Weights of a small GPT-style language model, trained from scratch on English Wikipedia.
Training: a variant of Adam for these matrices, 576M tokens.
Each number is 500 + 50 x the weight over the matrix's rms, rounded and kept within 0 to 999. Layers, rows and columns count from 0. Numbers have three digits each.

# up: layer 6 MLP up, 2304x576, rms 0.0496, rows 1398-1526, columns 0-47
# down: layer 6 MLP down (transposed), 2304x576, rms 0.0474, rows 1398-1525, columns 0-47
up1398:551475517552483542586528379501557521499476530479481459493600541466458484464530601522477487625465557507499500411521509527520573568550416496592468
down1398:561472570493503642521538620477555509505413580531535451505560575494516518490529527527405394525466434484466491546398508500446508554450512546557373
up1399:531464523571433505427506576518494498466492515525466517518566373490447538482500621456549466467473527490519542471547518409562431510505482535528452
down1399:445523427553537582478514493487486475455468461403630493426493479429442456437505634444526468448550493595486513426532588469509466530456547595545505
up1400:445579464528503461541504409448495460415447478509564434503490479500438478428481489470519509465419632439499501557566495558453410555510457539451511
down1400:486503503490498474482509496529523439524502472587486446519520495538478481455521515483537468483483457501464581486521528550457496461525476455510518
up1401:544482494490435449579472478443504533542551552541555572590487480509495573448506464592475527453465552452488463530502526451513514601508490488527541
down1401:450514472501471547508513488469507483534473592367463411478486498448535561496453460554538492426482412538503425451612434486448468515492552489483597
up1402:444483506454519437507496476524477484537411572516475578596496410488475542509473480476573488592494486561431604491576526539546521486475590510483444
down1402:454525581414540434465502542530509578548533480557588627433484485562553486541456511505426520516567505533453458414585528581492569449517561467491564
up1403:509460552532534476604504462476499532451541522492441509509487551511512565587444519606523456558455478451419498551438403466526552490509545539464490
down1403:570486426523506510641530438502549625541509609491444445510393480448535448504473445432497532552489507481473459514455492376494511555483503571493482
up1404:538533465452489514513399580446588550488424532471480539472524597506433546541510510428487494545416540481458511583468492453478430490506465531484493
down1404:538403492564452531403545494461532442469431475512499541480565413542468533570469452474557493517432503520471552545419501435437487614544570526428522
up1405:511544537422559531567446487502505502522513500476495555523581546481465480451505589513435522552504529574526672518568379443486438509486529468605501
down1405:472580536465484573518502540473507494460460429569573559466502514555425472452563434545477461509551396565479455479560490436488439523450534504432582
up1406:521403525415520529643489439444474518513450506541464517501529577435529436677550565468446558490420485523472553430630461480511527507445429497445516
down1406:608506470467546522595466571541520428434555444566534528566500532514462562419533529477513539440379417522580407578517486490469388583520465588536520
up1407:446532439540505457544497538501482437418469466526578570522554492415498485509465463537518480508460495485531483494446395439490475583473522523516475
down1407:641482440454521479521563532459494457477497576493498488540485517520560485517454537469573526447447467516526550524440510483435481504516541502577475
up1408:416571516584513505530417522504503581568448497466468594519573507549461524537525536449469430563494446474481492407582489546528593524470461496447539
down1408:509592525478475475519457489466423513479532474498588486542456529517465486524540522454464493564565436511492448457510521526528445541497498557482544
up1409:504561512424523565529489524585461481411483597427588444496505541551418527440416620349492573516484459505565528623507511540431506460477508591467470
down1409:412511419486471446461604519553511612461497504457511601507596556503434509413572468547370496618509554522522466592498496469517533530384433473468470
up1410:461541401503531525491480515398515551536418406440484477491524567544420528471505545531499540497445523468525592456522520479482505614450483556517430
down1410:517544446451554446496535439442601528464566459519523596472504481671572434559505454535528586536500564463453589507459446548490563523426383573500449
up1411:502614478524540488566548496395469473447497490510472465514527591535449516454580494488479442445504434546514591479539356542424412515433515531454580
down1411:565635516468556522475561552469430458409525401502468495542526554521505444546479382466422476526554492569511446553423519477432481550455578472481569
up1412:500417439494507469495477449509575434413498537476404484441497445545486485503459520501558523491437457511555530470597503493447495462540542509591453
down1412:504481478560437519550603567519543474531516515477519549597509462576447412497515557447497465535455472371510491491574479512537543515496482459576516
up1413:567545471504411485490534509505618567468452574414560526540472530542488533521488485459511478521438510521411508495496527492498454484492506539531466
down1413:479509513487542483472625570603440518426411527464579535590441450537455542595558532522477555497430482515474520568405420553534484515448457481507460
up1414:426564546496516482468479528492508491511517548489426543479501515453570519426527469567460567537431541502482548525540462489511530483534552523540472
down1414:573502529417514505526449541538497479431520515427444406472541452583510502564497411528503511482530473484515464494533506500461528490546476444486513
up1415:420478529480501498574449495514473511455522464522507511500547551578538573497617569539458499582482517521504575495487509516524481517536549555476524
down1415:443499473519509436526515474513472532503530544458582568537557503497462584473533590495503546489539498577489487566457448555483541514567485465439475
up1416:442504504561437469486506535571592586514355537563511527520566557497452549454449511437453504481440571589437513439553479448488591577420425662510473
down1416:455493491499582545452537560540401468433505616419421544543376473412539570515450534517406423556601471534474519571565540447608469447592482452484476
up1417:460505615520457513530501442537521528476514478545600470592466501471574443395481424416426466581495556508500500541470492533585453508447523476462518
down1417:497510516557501599505356493490465558508508500513457542472516421513483640452443518505453522515548530561502417530447538431542489502511508526366444
up1418:584559515518371481531492521486578434455476475513500392529495561514462550436422481545434604567457509519500470446482427471467509462539496509441500
down1418:617510520498520482543557507583454503434498476512483516512412596427538440446564402515584444524493616513413477493550540530521500400489512495452492
up1419:460470372505519509529545418548453508538433450427550535561568440477526557554499499491473431500415455503492612444475467554372570523496526545485599
down1419:522451523463425538443566532527587614454424497422535448502549469484483522554535665450475534524550547425484448492529531479532522528471525620471549
up1420:398571522524479411558496454502457546421373511498504418438513543494458557571543478504428545508472511512473500475541540488473436460538476483496529
down1420:455556492632413480457389585607465538434521462531465435502474474443487527521518545505458505418570517424475464479464453454445498563487424485593473
up1421:501516512445586480620516532523466476522558490485499543479478454429475456445418481508474497608491475510432497464525518439519544493515446537473545
down1421:458514435467445516417487481597447506457521460493462455466491542529490512505499491587443577453519381521380548542540446462561384532450535525526403
up1422:507487530587461558444438531508474508526435486379466524430504537436576564415506555564459439540505479507445539531481371465452497480507438478491439
down1422:472488481468496576508516494605503531558409507517424487470442558495467461445490593489478529502423465478486433519505499448471528525515472522486612
up1423:388541501556509558511520494461525494446502515425470434456555457487472540492468496606522424564444425465516529599433497538554643441512487493424498
down1423:460464499465481531547502561488451591589543513382422462482479482490471429440525534506529501516487526536500561499535505442505570482501509498385452
up1424:532515435444429515515487430540436518577498512514475488550520480618486489481519522461577470425568473498456596449533473495498550542474489506637482
down1424:574546630424476558503444479492577545518559529474590497503505484528520520525527509448587445357541504545493514557547483545478526560593493547487433
up1425:416414553551468529389547478471464557503491468544498577504555543387528503524420449603503585546474507509450529426480514423541471555534460513451487
down1425:496562576403538560468545523645439517490457480458491559502439483478507497503468553606482460565454496500558466412353430493452482548531467510451577
up1426:511504525485488557537477524424542461463473535537543579495504522475455458481445563559389490488460461481532531462458440442441506433541565439508377
down1426:591468492519533480537591495588557567552469541409560526508572500554501570514484534450582532470564519513464519641542466496528413469521473503475471
up1427:476562518471445402420574524487617525528458518469455470538568486483472567496563535609498435555499551600545564580509547562489544450551476513425512
down1427:497545489541537536530461566473472501492463503502426315467524560507482513490528431512484379443443565545446532530562582474528516575550558372519559
up1428:524499400492561533483443568499500502425461453524459623439536455407506583397554528485500466535522522473437506503517525445424384570531396540499601
down1428:517474497431509545468416550557431570495565423604506506530560471445550575559449445438419493501559494490429627552523511546478431540581496449493521
up1429:474435491539482405473470439461500403487365572499552563475632492554509476562463427388330423551480461451493551559494515397473455525478424607490456
down1429:408539425628446531421471544557573498550602437525492488457559578400492486558542579522482516423507577442481386563465490513536530551437488533412489
up1430:476542403524451436494429365502483503439490467437379459517616514433479517448435400381469503544521680377463440476485456538422509528330623499567510
down1430:414623508473421598538474469552557601522504403642482338531593448526543450434491438476424454544542537500478513546575497560543483468466485569498492
up1431:481419563510497453596495517459557567509451546482537559518479578489419477475483468598502512484446492549518386517493397462430543487537553468469500
down1431:540531502470457537562433588503561509534565472521484483436491487489507605533472440607514566495455640503482484434489595509432500504500496453463548
up1432:518519463492417530491460613593525529493487497453512472549510462480444479513495433569471483483477591459457567598453526559554465519444411540545433
down1432:473445464498541461482554550481587470509481455563530486515508486561466516359392389521491435558519481540477506528585465504552491426484550460543528
up1433:536510469514550475519467502550475483504532486474601536522550457490394567515588528443459417465474559424450525524486480467460561482487390481530439
down1433:514469482532551431511581538428433509468460492550487461422456551469472496562414472414515412475544453460564502494397506456430559503594495446492366
up1434:431423482506494532566494508515479486443488472359572412467506455389542499518559482489532512504427469475536414541460544469361498515502502501461545
down1434:444469452420504524502588385512522461578567506479506553475570524545548458396558461551490502549464503546575513635464463544449452560483521560514505
up1435:457618517395435516520449518440461569451443484522530519487505476448536638498559471565532549445526506576587505537479528490555457475467514447491426
down1435:549485530478526519470505597491536518532449526452479370533504469426518532442499548517455475424567437577470494562467529482582458518490489430483448
up1436:490521531407543518506502462467439499513523535435586537483477521556535527525607507591514467494474437528510602482530554544537461457533500581508459
down1436:463552519481513520558509585527388504517457557442539515504480424584492411494431535488431506538418589538486508424487480542519437523573488509499466
up1437:449536457489543571489432579494435442520542488536563516494501397498493579487485470507494504555386547482538444505478530500450464447532461533465502
down1437:556524342476443523529571515554473562425490472455516508424448545423449528448473542472508513539535543515503491550492499413421509566487450468504503
up1438:480464585576545563538475460480461653535499512563493499539525522363465457501433457517495532470521521520460489455509508454562482502447533510603425
down1438:499455501498538472442582572427565588502550491490511528484428508521551535503459411509468437488510467455496547526438460465522480523576435420561564
up1439:477594553425547543513514546579506461480492498561508562570521463494508600504505535484534467556484456578408519547477598431484520509471483500508605
down1439:449515514548491576481519456579568525453545572474451492453501455450564481446496588507507515487433504529558535429546640446515484498501518419528550
up1440:434460558472552533501505449514518547476532519421510552467507513522556507467479485486447499531495555492472550552549559506551516521465468549517593
down1440:542412464540509497440505470527429499564518570485480444546471540458477493444457429552462454552478478519469575526590425437480628482508507486418428
up1441:517579504476540469572489504565484440543485484470582451494491428574493461524498556494505463473522542462363515477474459522384575501499523487567456
down1441:459538480454541447423497509468475582521501563595574557491483510496549482525478462495498565537570493459541452504474489641513518504486536427431442
up1442:452522455512490541552507492575447493380457498487566482538493489494476558478426494482492535571515484432469551588444585432454572488389548497509410
down1442:483515473543484421509530549434420414467561495513461513518437540462530531543522465516454537538519531474479490424551527445527562468553594424481493
up1443:503511523498440476477504461530413536483423561503460459431504502527511540511482537441515415519437545527492574494489485486498463509525543494421499
down1443:513514469508450489579529540450385455498609486509490504440575517458523545546539555507524498552559466463535582435480525452454578494516461488478512
up1444:464532495522557498469547478526503441462409411437497490455569392559466573557514576549592455564509439426414491521554501417454571479360521547577424
down1444:484444481497601511530547490480459451576355454521512420540485485551526548495406486527470617555466492524470465503522538483536435510527535570445598
up1445:545524530456492622514513378554493465419460493468503535501548525590407598494424499410506496512448564567508596468486531576495502435476582496558455
down1445:522464591466544543543561452498505520398520584525496466501497501607537531511486523485485418473464633515484499520470616548511549392423534582482572
up1446:493449559553497484448494488530450499454433516534573458574542431489476510503417495477458532550498529529479502510600509447491609362482519499561470
down1446:406420623518462502502554531517377508449473488576470495582466461466551518541525509420461592612558435514470412448599463499551508418457459537565461
up1447:568508497364430440468475517413543502503483445549487527468550577480486571522509494449425536545440590408562499443540497447540491573526543508503528
down1447:582546624443469533465448537466563456505449520544480506549512492509465514481523494584485476493493489528599519489455450556517441557474447415468418
up1448:525452541557527609501511403554526541501386573382445528474505442510558570485464509462571460476502494534520521508495496519489499464531528479577488
down1448:466534456432418497439605409545489490497434511499514539502560579500521602502564495542481444397604614451475526460433578505502570412601527541576554
up1449:483495504554578534446566471520572549513474510410571559453524440493523519467573579466533498547386495485474511457477535499489476412469455559490477
down1449:430518591490496532432507443483473536532476547590440559496590518506395492532421519515497564459574517452419504487499451545554465561489551502500440
up1450:448621457538513552579487460493492395371498542530591494511634510514510564557467528558656500463457545547577465467544419431549522518575544487464505
down1450:464540620559429515397403525515445413496443458515518501534432493542531506384434433591495471587507485442560379443552521400479451568500509485490498
up1451:444506565471462412573461579488548440512578455519472489505610533459464517472532557453440561417450435458475485537559543555530528562448479503594542
down1451:416441462464497434484552599560452439442563496488495549507700498471433549507473580543570555460433519429575551492476487491499552509527509515528483
up1452:505493442453560515529491428519492457498545493501568428432536409390493550470572533471483413544421543472466527450565546403552544508561500511473477
down1452:463524436440541544504476510545479395456467623529461518476478452498557495539482565417545462522526525509516498447497514432527531470552566456455540
up1453:464452503525478562440427490490524521467514428518540546452604488542457529529566496446552468477505477449497539475576476395438451447518547500524584
down1453:430408399516509505499520590567551505403528495525389472436534431479424537475500410496297482483525465593500533386540537528424488454581518534469507
up1454:562520527531566503495591482556499502532546516494481431477528539527516544508467468563518548534465557551491540490487430560509545452469515545569440
down1454:503507550518473501523575491527449527517564469445493486444560497477531505550582550474496561440455501452520452480481471458534477581412557516455472
up1455:500490472580440508563523418455482578486472480522578496501591500555460488472436525459492474591422540471515478489514493451561571480503515494485622
down1455:520471526581523488456498470431487475559526462596491500374595460580411486465471573551515416422484438435607492437583491511542508506393485532509505
up1456:509417500592532487602500543437401519510607497404495527631523556529446459458465453498568540485517604487472403441548504530554422478403502570536626
down1456:529485451498559421461481546529447563508515430487650511631390410404509463501566496429471480644436681515535500476606434458522416470459504517612464
up1457:468470451555477439503486457516447548449480503457405587566512479499510452446486534541449512563484449506447534504516501503451564559466473534406454
down1457:524611524522500484507564499541464466510473494478464497498496506502519489476576535469517497460520429488499508528424463602529552468578511520471538
up1458:541500460367569456521378415526525527490545578513500501436529453403443586500558438476473481509462451507397539462517473504478483451461459558507544
down1458:458474547468522504531505452489423510409403509598490542551608467555491525506459454531414484509466492463475482527606535513469596475438606443532531
up1459:500478487469471579496499539422530427565486595513562508504469408469484484506588468552432544519443534419521561520528518476464452471495540582457458
down1459:545525451537420453526435534563513549604506483516506565462544538477512412477540553461483541448631534504499526523533529470539375457515422500417496
up1460:405537519570482492498409483535532529434491582501559454481521570457584550356445448465482443521446555503411543490476465486574450510550585522466499
down1460:478518493483495515511466607610459557440493499547470525377588588541527585475600500503553494511545505519526389518473479542504534510498466538444557
up1461:543412578477474487566509469506558537460507434452484426547477439498482561462460556512428514560488470488522539501458541441446548483477476493553485
down1461:484482558416380533472444490493553511486522438463494454454588537480543487480489478573534500550475458459568496562494441592574518485477533491439393
up1462:487545543440539521455599534460503473472548509503505515533500525563546466445519527544459420464498458535460484544513512486495454501552417477560453
down1462:385562447430539473491552450477506469588457535513556446475496554524523534568529482437468507381413523525451495508505514506531513457470519511543517
up1463:525502550518431447530548572549509446407533570413429511458589469509487446538512446476482500592497407542365627504545486558527429439426480582526476
down1463:467565480585489541528425573514467460490505495534603579436482475438478588528484596505424563517473427603539418449347494594506435514484490500474504
up1464:546453545529519502564525466406545586408455504433443488489534460591484564452551530465522476453471497444466423452439463450527627463461458558542566
down1464:497431485516415513558499481427531498513513559507506502587378578491468579433474451429471535525505478454445512517522512459534579426489464463540510
up1465:578504447484431551523508458491564440404531525524507419439526528411486466496600613420463469471442481440562504521548542455499534526514530555484551
down1465:408505562486446473484465479482595557547502469543511516562539508567473447512520520409508482408532503560589552469465520529419498490519549501428489
up1466:451511549454464537457401531456524528393602432474560446509528474479537557423466486354415511573490482466539495439547536504472559461516480470442501
down1466:476548513443484641443560487373508486581487513462464537502464507432438465509436479540468469453482418455450364525545486534567511506444500470460412
up1467:590565529523417603535531503464423538458498436449555549465515515585517503557496459512455516566369655572435511477459399450563490484423469520575604
down1467:541560472427523627569447515453466543434581530506472499571406433491558633487515462554528527498564507529474534408433431508553447514536535474543556
up1468:619438461609399431372468516514515494516518522523468508614484461499527467440551513411460377480559554599517472460525430415493506508437419555444538
down1468:393549474499533534553498545514546491590526481501533518525449501512481558486552606455435417526512507568440436553579451433521427590513542504512450
up1469:519486590511520560435462456423528497451515520505622518452538537463553561511415523429578540565478470466539586379506532427562563605486586536589482
down1469:479518507510509495557495529494489502529507503531486490503484464561597516563523568528492517575470554487485518478461556478503598535473523564671545
up1470:554489485502488527513474541504515508484537581451523434555538508493482533448508470515420528497505380554548491642507529486474446478569587553587549
down1470:570572456518570384485457466620463497445507459484534422513554691469519562534486482582449533347532460456522524491555526539478475501488436569461512
up1471:482570474418562565518510461512613483411439467489520580502519457445456493423466576519403453505460448552464502520491512466574474479440553552607533
down1471:588520505400527574445540434475546479489546519415537420553559568520555515388480455521515418541457516508500455538528521507547572584434580525514457
up1472:379438481520564509456491556549539515532441451428526495487481477496422448495453478507420500532508553509519513481539502470517583499435510522520592
down1472:532528418458504467481453444455468485469449474522446527462393560509532512549500482460456513486564524436526485467543479441473462534437454455511514
up1473:537503541496468577591551585422484448509515512475435439544517523466520537522543456498434492515431468476496505495452488447528434507474550519429494
down1473:431468420526469443546526607465449540549539506530429464423496389569444572450474434508516516495455475418550569486521584473453558508548565502624537
up1474:518532604501396511596450526493436500551512405476481458516558499474457563496450585520501425540513573525488432452527542555572482501490492545460445
down1474:583466548501548498483539547538389501553419399503518512526363536459488469564422520449457405391563468431560402509538547556543573586526537605502566
up1475:583553485542472633520419544525520475577503535516533496564511460417441584484521526535475465530462535531569524568539499526553510477383578532524432
down1475:474500466600523549434472543493612481458553470433484545492413506336484560505464535541517508480557530506537507557430467486554549505477508398552485
up1476:499414478479430573468397505499466434427442523470511475516555445484560647492579464474471494504525519495434519509520492511521506547591510523495422
down1476:416476549416479424558516471514395440466604464492524480423469514516519516502473502450487522620561579415549501422473579429461511422478510446506507
up1477:441490554462474496510491472433602518473534478500342450563533568491538569479528522549507497523460480444524489615534529450440550556461521487521515
down1477:444478405618500557438497458420517483459466446514543595456528553414546436488543522465443501483459467558500442416479442581481520519493533497518498
up1478:462473504611456459372552442531431539489461461489557502578636547566501482501517578461514575510543469468560469424645466492427486473425499520587419
down1478:496442461496573442490556483538540484482560510409468428539588575440461508425544488483378542610555474538593504521582503585532469454499404476478438
up1479:502471473527424471503482458466470471457504507538450553505554460463430552405499502548471564532509487556495512573526592513433530482439480592432449
down1479:579464436446479527516460420501433609459530541469415454514604545514582497540516577562519542451605487419545477553506513494413523538500484556463504
up1480:493494466532524563563530464497433518487536538504534509502539519511438594487498575468549495456431482534481480553576538453524532528540475537504507
down1480:446559464488449448514503450542597446467521566541500512582583524526471535458568542458508402458498467528512498483571523457526490523580524516479446
up1481:546458513393459481621473442473488572372435463443429538507493473350340546586488511467543482495440534419425517513481476464431543527576518501577554
down1481:443511572410497454542445526468442488439504486493459450461467509441511469479556416417447541482428497429458569483486473508473473535593429483546513
up1482:565521533475532526523522384514456354531587525440432534522532646476496561509441521516428472565475544554439630494474558604500463556388454483461542
down1482:545510497413479506549513469538515518562539492504581449606521503545514480443557498519395536535585489467528447510513477587498536503483495486457478
up1483:537476551447533564539608473490549505504539540484449503500528525494513583438553455448485513519456437521461523518486536527564520432559455570458617
down1483:449443577434496512453483584525495540488505382451536478509519511497460488515437518477553558581526481556525444410500433511561464541461532518571411
up1484:514432498521405458626432438418483463460507410392485509452520501473460454409533470518425497521506605415425521501558641448503615533489483521541498
down1484:456472504574485508581513544483471450488512511443548482519515570507550535477515514502566589508510498486477411536471485463546530443422485589487478
up1485:453541539484534483473435398499512613538522500382513524443497470495441446580497416451495529479477447488559603564518507503519498569403495522526446
down1485:557531537447499522467547447548541491545580475477549508508536574517471553515592487487523570447478433462509492516507516510405522501456520488544565
up1486:529487562467514548435459459444589477421474457564554574570488462499463566555593461508425483533375540395502486447546502392556423613493448481545506
down1486:570504496566571454558542546537434521569414489569494490490537381455580419547503523549506488468450551512380444581520605529492582412541537540414441
up1487:436573520464546535558480456464511494419464514433426632375534441552555355515530490562461485590458474502498491464487594500441503551441417518571478
down1487:502592516414560447494513506574464469492511536490510525508529519562539457475483481491504537518520481455461345519526505500413503457392493552485498
up1488:516538444543486487590533512455494478489397548521506443510522468439548527388467470523475516547478541442484550471466420534524493454560447549549480
down1488:537580543459478442618541552523399576491398439471526553396531577437421466517534541555488504455487538488497490534464464525551495515441451575561516
up1489:604481484458505480445481462525463439481444592488512530539539482516467494494582469563533422590493534430469445436465524469443523489572479519627462
down1489:511463533568482479524491431494557522462460462495529503563510574672509378471516462556543456454566414496499448477498422457519430526556512439523465
up1490:557470556452540562436484558482475517416556594458581545400542578518519522503450460540507501503436431584502553564421438470429421520483452522419474
down1490:595417537531429539476558502497581542461444487424508466546456520495596572548483454512515513605555477498385616533472526485436529554567420539516488
up1491:498510533470496482540527477447518436439558484513552512466532526527481484466557532594515604567494502545499501553491446450407511496457515569418611
down1491:492528493506571547494446533513366480486452518531496525557521477468466432559507468543459440450455432410534460579494531502516421451580623517535467
up1492:450495502477418491601341556554522388502461499434555491476580496503456490486482536470486529605509497459398492555431598369500523495420484488590518
down1492:365495482395472484547551493554541554492463471432490513467444445432544490463461549470386537492517506541405417543421505622496507517459471449561460
up1493:544544537535545537556480438593482530460496613480486494535541573488599471536529505499534463482498567411548582481520533620543494517515458509422593
down1493:430534514618518472477466529501548506489541519628491451422548478612571515512442440462372394415553555372520494522626391493475575398468441530564421
up1494:382444560491432447584414512519437548559416407518572510474549449581479516509544418484496502478523543513396507453577449469494440503324504435449516
down1494:484464630485538444578541599507498526520352487518536563505419515418590486490477452549440487513488510567448490563498437496495475502463499541441558
up1495:527454434536549470502550463539563480498529426519555564462579412411555437489556457523466490541446514515417473480533456459470499421459424555524508
down1495:554484445522464532533626471510564445505505470484432500472527478462487451520477531494509467510518510511484473479408491470535570395559501518503530
up1496:516385472521565510538588523503472353437517516457500483520505481506482559539515532428442511499509595587539561539546594545409435495415433586465544
down1496:505523580437479523560500499454494446502561483550511548517453562547458464527598645372471495456474481513454494528533524596388539391488504599481450
up1497:549500462522438563505576505524468508475352466545509467430518494437501445564511435497498524510390534434550558498459465454518389436485529542533489
down1497:461503572498504441529528418674491472479411520587452533555530526462558441532545432509516553598496565500487574390521497539484484483468525601525530
up1498:438365398485440505503420572489513512498488436527467452408492506482404537512462475437408456561395512442550507466524516495504481531530517541556515
down1498:428510455499482467407525483503487477553499505555536520478459483530444576569559477499485514592517400534420494527462566495515424525524586560539510
up1499:441501550550484441441531524554490541515519649555434561446521421454589566549605440588468550567522559369416448490506484480482492463477550551492454
down1499:491507467577483452458510472476461388491525523489457529477379474503531531511497519547467582513478491535554542535518494494508594519611501459424504
up1500:511490411557659532545528444495567466468541479540527513491515535449438511400463550538538470481523504582478552435584559534475508482439490487531451
down1500:511503423485530542622486385495515473511498489506488439539565508541505528455483512540463504532554549421507541485521444456510476462430536552435499
up1501:533524570535475576491535451485497395563545478524581566437551528410314472472466493453515471517511538543433468519496522407522480419454456504524492
down1501:486520410461445445451484469485516556513532474467577528509429524502489518591538571578515506555482551592609510473459498496401363544494486494475422
up1502:405528512478522542487474452522590459460499522525487565405541515472585475471389511458543530552495533532469558570550552507499502476515525515504545
down1502:446538509526436548438473577469537548395490519486573562569500486488532605579520453489526488568558544451467541450586508527512535569419481507454488
up1503:400593512422524498492465418511507420501504489488452450417547579477559515476429552594558466554418517476571575471504533570438512544479528561460563
down1503:590436403570515531508488509460517415502540465510456506515434429414549462490509538505473554494392448520490574422466516540518553579545512598507487
up1504:459492519524505464513497497540526498467544654573459518519471495470511499399475462494536535488456460470513545492498493528475511421491525492486510
down1504:508473505442504511475503515533489525551461430519550466539530482553525518512540507449491470455466501530514461498466464545489463564529532519495499
up1505:503407551520548499447581474577506572501504536533472603486488476524501564500520487538535449508494477490480447458453506454502457454505526556526514
down1505:484612435534494475559545426474403429541495449480512521512579561420493394443527499446485466599516502533599462413489361521477460523441511507517572
up1506:538433583530532524528495421524532535436513600607467527486475419416481574502493489573469547499491575528507531520532468450483488502584609513553523
down1506:451515565559595573502469523506445398576493525436509526471497515552533407456472517459585518557524536406554460603483549449462537480479503447460532
up1507:444387492493490463567504497491556449472428546444399451565510479516570615446525530626428560444475522592482491515451557502491632521472481500627487
down1507:461462557514525462528469537383529477436472543461430453581473494494457444457505537514556498552574456615475522468552497501403439523514565504594472
up1508:421573543515567592549458455473518511503546564506494498480502533531496480470570533463447482473466520527475557534473454501579596380563444636550582
down1508:528507549579481589544550443463452489494460469495497453514530486483494410439513509581470493443536507456527446510513468531465504535459581470546501
up1509:585443615484620498487534514483564498516531558517399542525529407416418510554560506522522417514411487473437451359466476534455545551500547469518475
down1509:549494574480502522532536575441458508603545513455469497403575387490529522565621517474500424469523537574432494435452464534422493478540447497452475
up1510:446553494573498536514530485479522379521485565506478511484532590493513502543500401484437483643446487512500544514540532492543557531491447642555455
down1510:535512512471477513566619574485604485490493467506499503438354583530479431533526471466463526473517412462429498484539503535571590520544475612499555
up1511:483532497490445610514459525480479430535542451463565422470538460449532523483538421460423506534501493537452518583541527419509562436509498560456424
down1511:497457380478472524458441511510467432480453542522530524528530464477483510508474530537434534502496475515465489537417464430550548493430464469504546
up1512:558454530489522488500435480526493524458481531493530533448606424454459554562490466453573560483488443442603584470433480553454483509467522604515552
down1512:566515394480473390530574493464553484614479488587549496448627506494455519412510658477572577544541419478568460508446525544538480565405584509507462
up1513:546473470576540538568376439530447604463503478431510523428555489437533444471486468513494501585402562562535488491608513388491557592464507491542483
down1513:542560474400530574455519373505455515482521517424478479466455581521548488422426500510481458460511570438520430502559591494452458551521498445509489
up1514:485383492407467497547605574558550412526487479546509512525534518453415495507586532423468517544475472443452526577559455486493499388541497588446482
down1514:519473494420537500525557482556453575536327416467532506468488478465525482570478460495514467545479511471511535433436465511512469461488549464474476
up1515:474530545497564495462495458493583460430516451535425567454548428493497516451465440548444547543499519445514457455498484548483474530492492626497484
down1515:496452459452568534432555515550451468522513471583476432478515445504464461536477477557481521425509462529511463564526485551550472501537634535549459
up1516:447470542488528445517569426533454466475509475524496469494576572420450420446459556526451520512470438430433478414464537549526546451550527515539429
down1516:513520406463509481512515558472506441572457505502545436502598473535525502430455518524526533419535503429483450552565542554573493533542536469516455
up1517:383408557567468513441464430454472582537494655471532507429526533438489579497456437542446547558487506455503476505520561396480501488521469505527533
down1517:443427472401436463481479446469424537541440435507560518435523465548526565492520453485493438573588506463455388443537484399510577508491506539503405
up1518:483525490430567467586509534478541512508504463607563578562495510452493525510449469532455417478510437555520534595494536368458568500533456568523599
down1518:495490549507495449471468415476488536549540451536576567498538574483520612528487396482426475503571457521570569505535432465517502523421569562554514
up1519:502519493536492481518570494419487489480530461452488424484599539519493475505386496600523413489433513557426506535561441478421564424524512527507470
down1519:559487488491558552389459504475556464449440480436386529507514464619516532531494429464504491463530614486581591536525553557411440355501473583547404
up1520:472407503591416593527460447593534545475547488600412419524521478442456550503515529482475482450485518501459491450549470471527553484518452489537477
down1520:390484452527466527428468516468626463503476480475470560514485508542556503488548420505500550485502467538496545503551562523454407488420503520469533
up1521:471526522473517552541537467408581576417517530509498454558518315544410529436420548446473435435466481508513485582565562470522512463461499537549564
down1521:530518549482531427427560525516545566388562429562503554496510364510522515494562509424474523491511451445487364522480487529485444491535463568514515
up1522:472482544455547477472456486523494502506530541491508573427536645493497464568480477456453541531462483492542498453554506490403463551496491601569588
down1522:526464519462460522535507489491526517577411494594496537493428426391505477496518537477555536464509516528510493449580493426480604535595578524470472
up1523:543420483494496524553489532447504462539521531592442531495510527467485495482515473523466399511458488515529571528440460534546490430447452541510459
down1523:525495496534562480513565526547510494541579518548539457414453469539487430444490548517536536559555381483539488484410417522496548456525436599548470
up1524:492516485522479441575487431491582552510539443470542469466585449424379582521483551475425518525524532456516539444500404498500558452460400560481527
down1524:491541431507528466475475510554612549436517568511525495496528442472590518597484535447442484514488511642442557509449511513413486550464473503571489
up1525:518384512499524456493508466528431443566424491482496516486465463503385543530474446469379466523491402550496492463463504420590377507595529458465509
down1525:493481512451539452488471500433503523469471490492514468490496501506493463494505385549435533443493475498381539494431498489504442511523483480451512
up1526:490450552499523491484537462440517573536478570505432485525489470543455498512440557483517541521428503483468514507488524494561503494521540509449550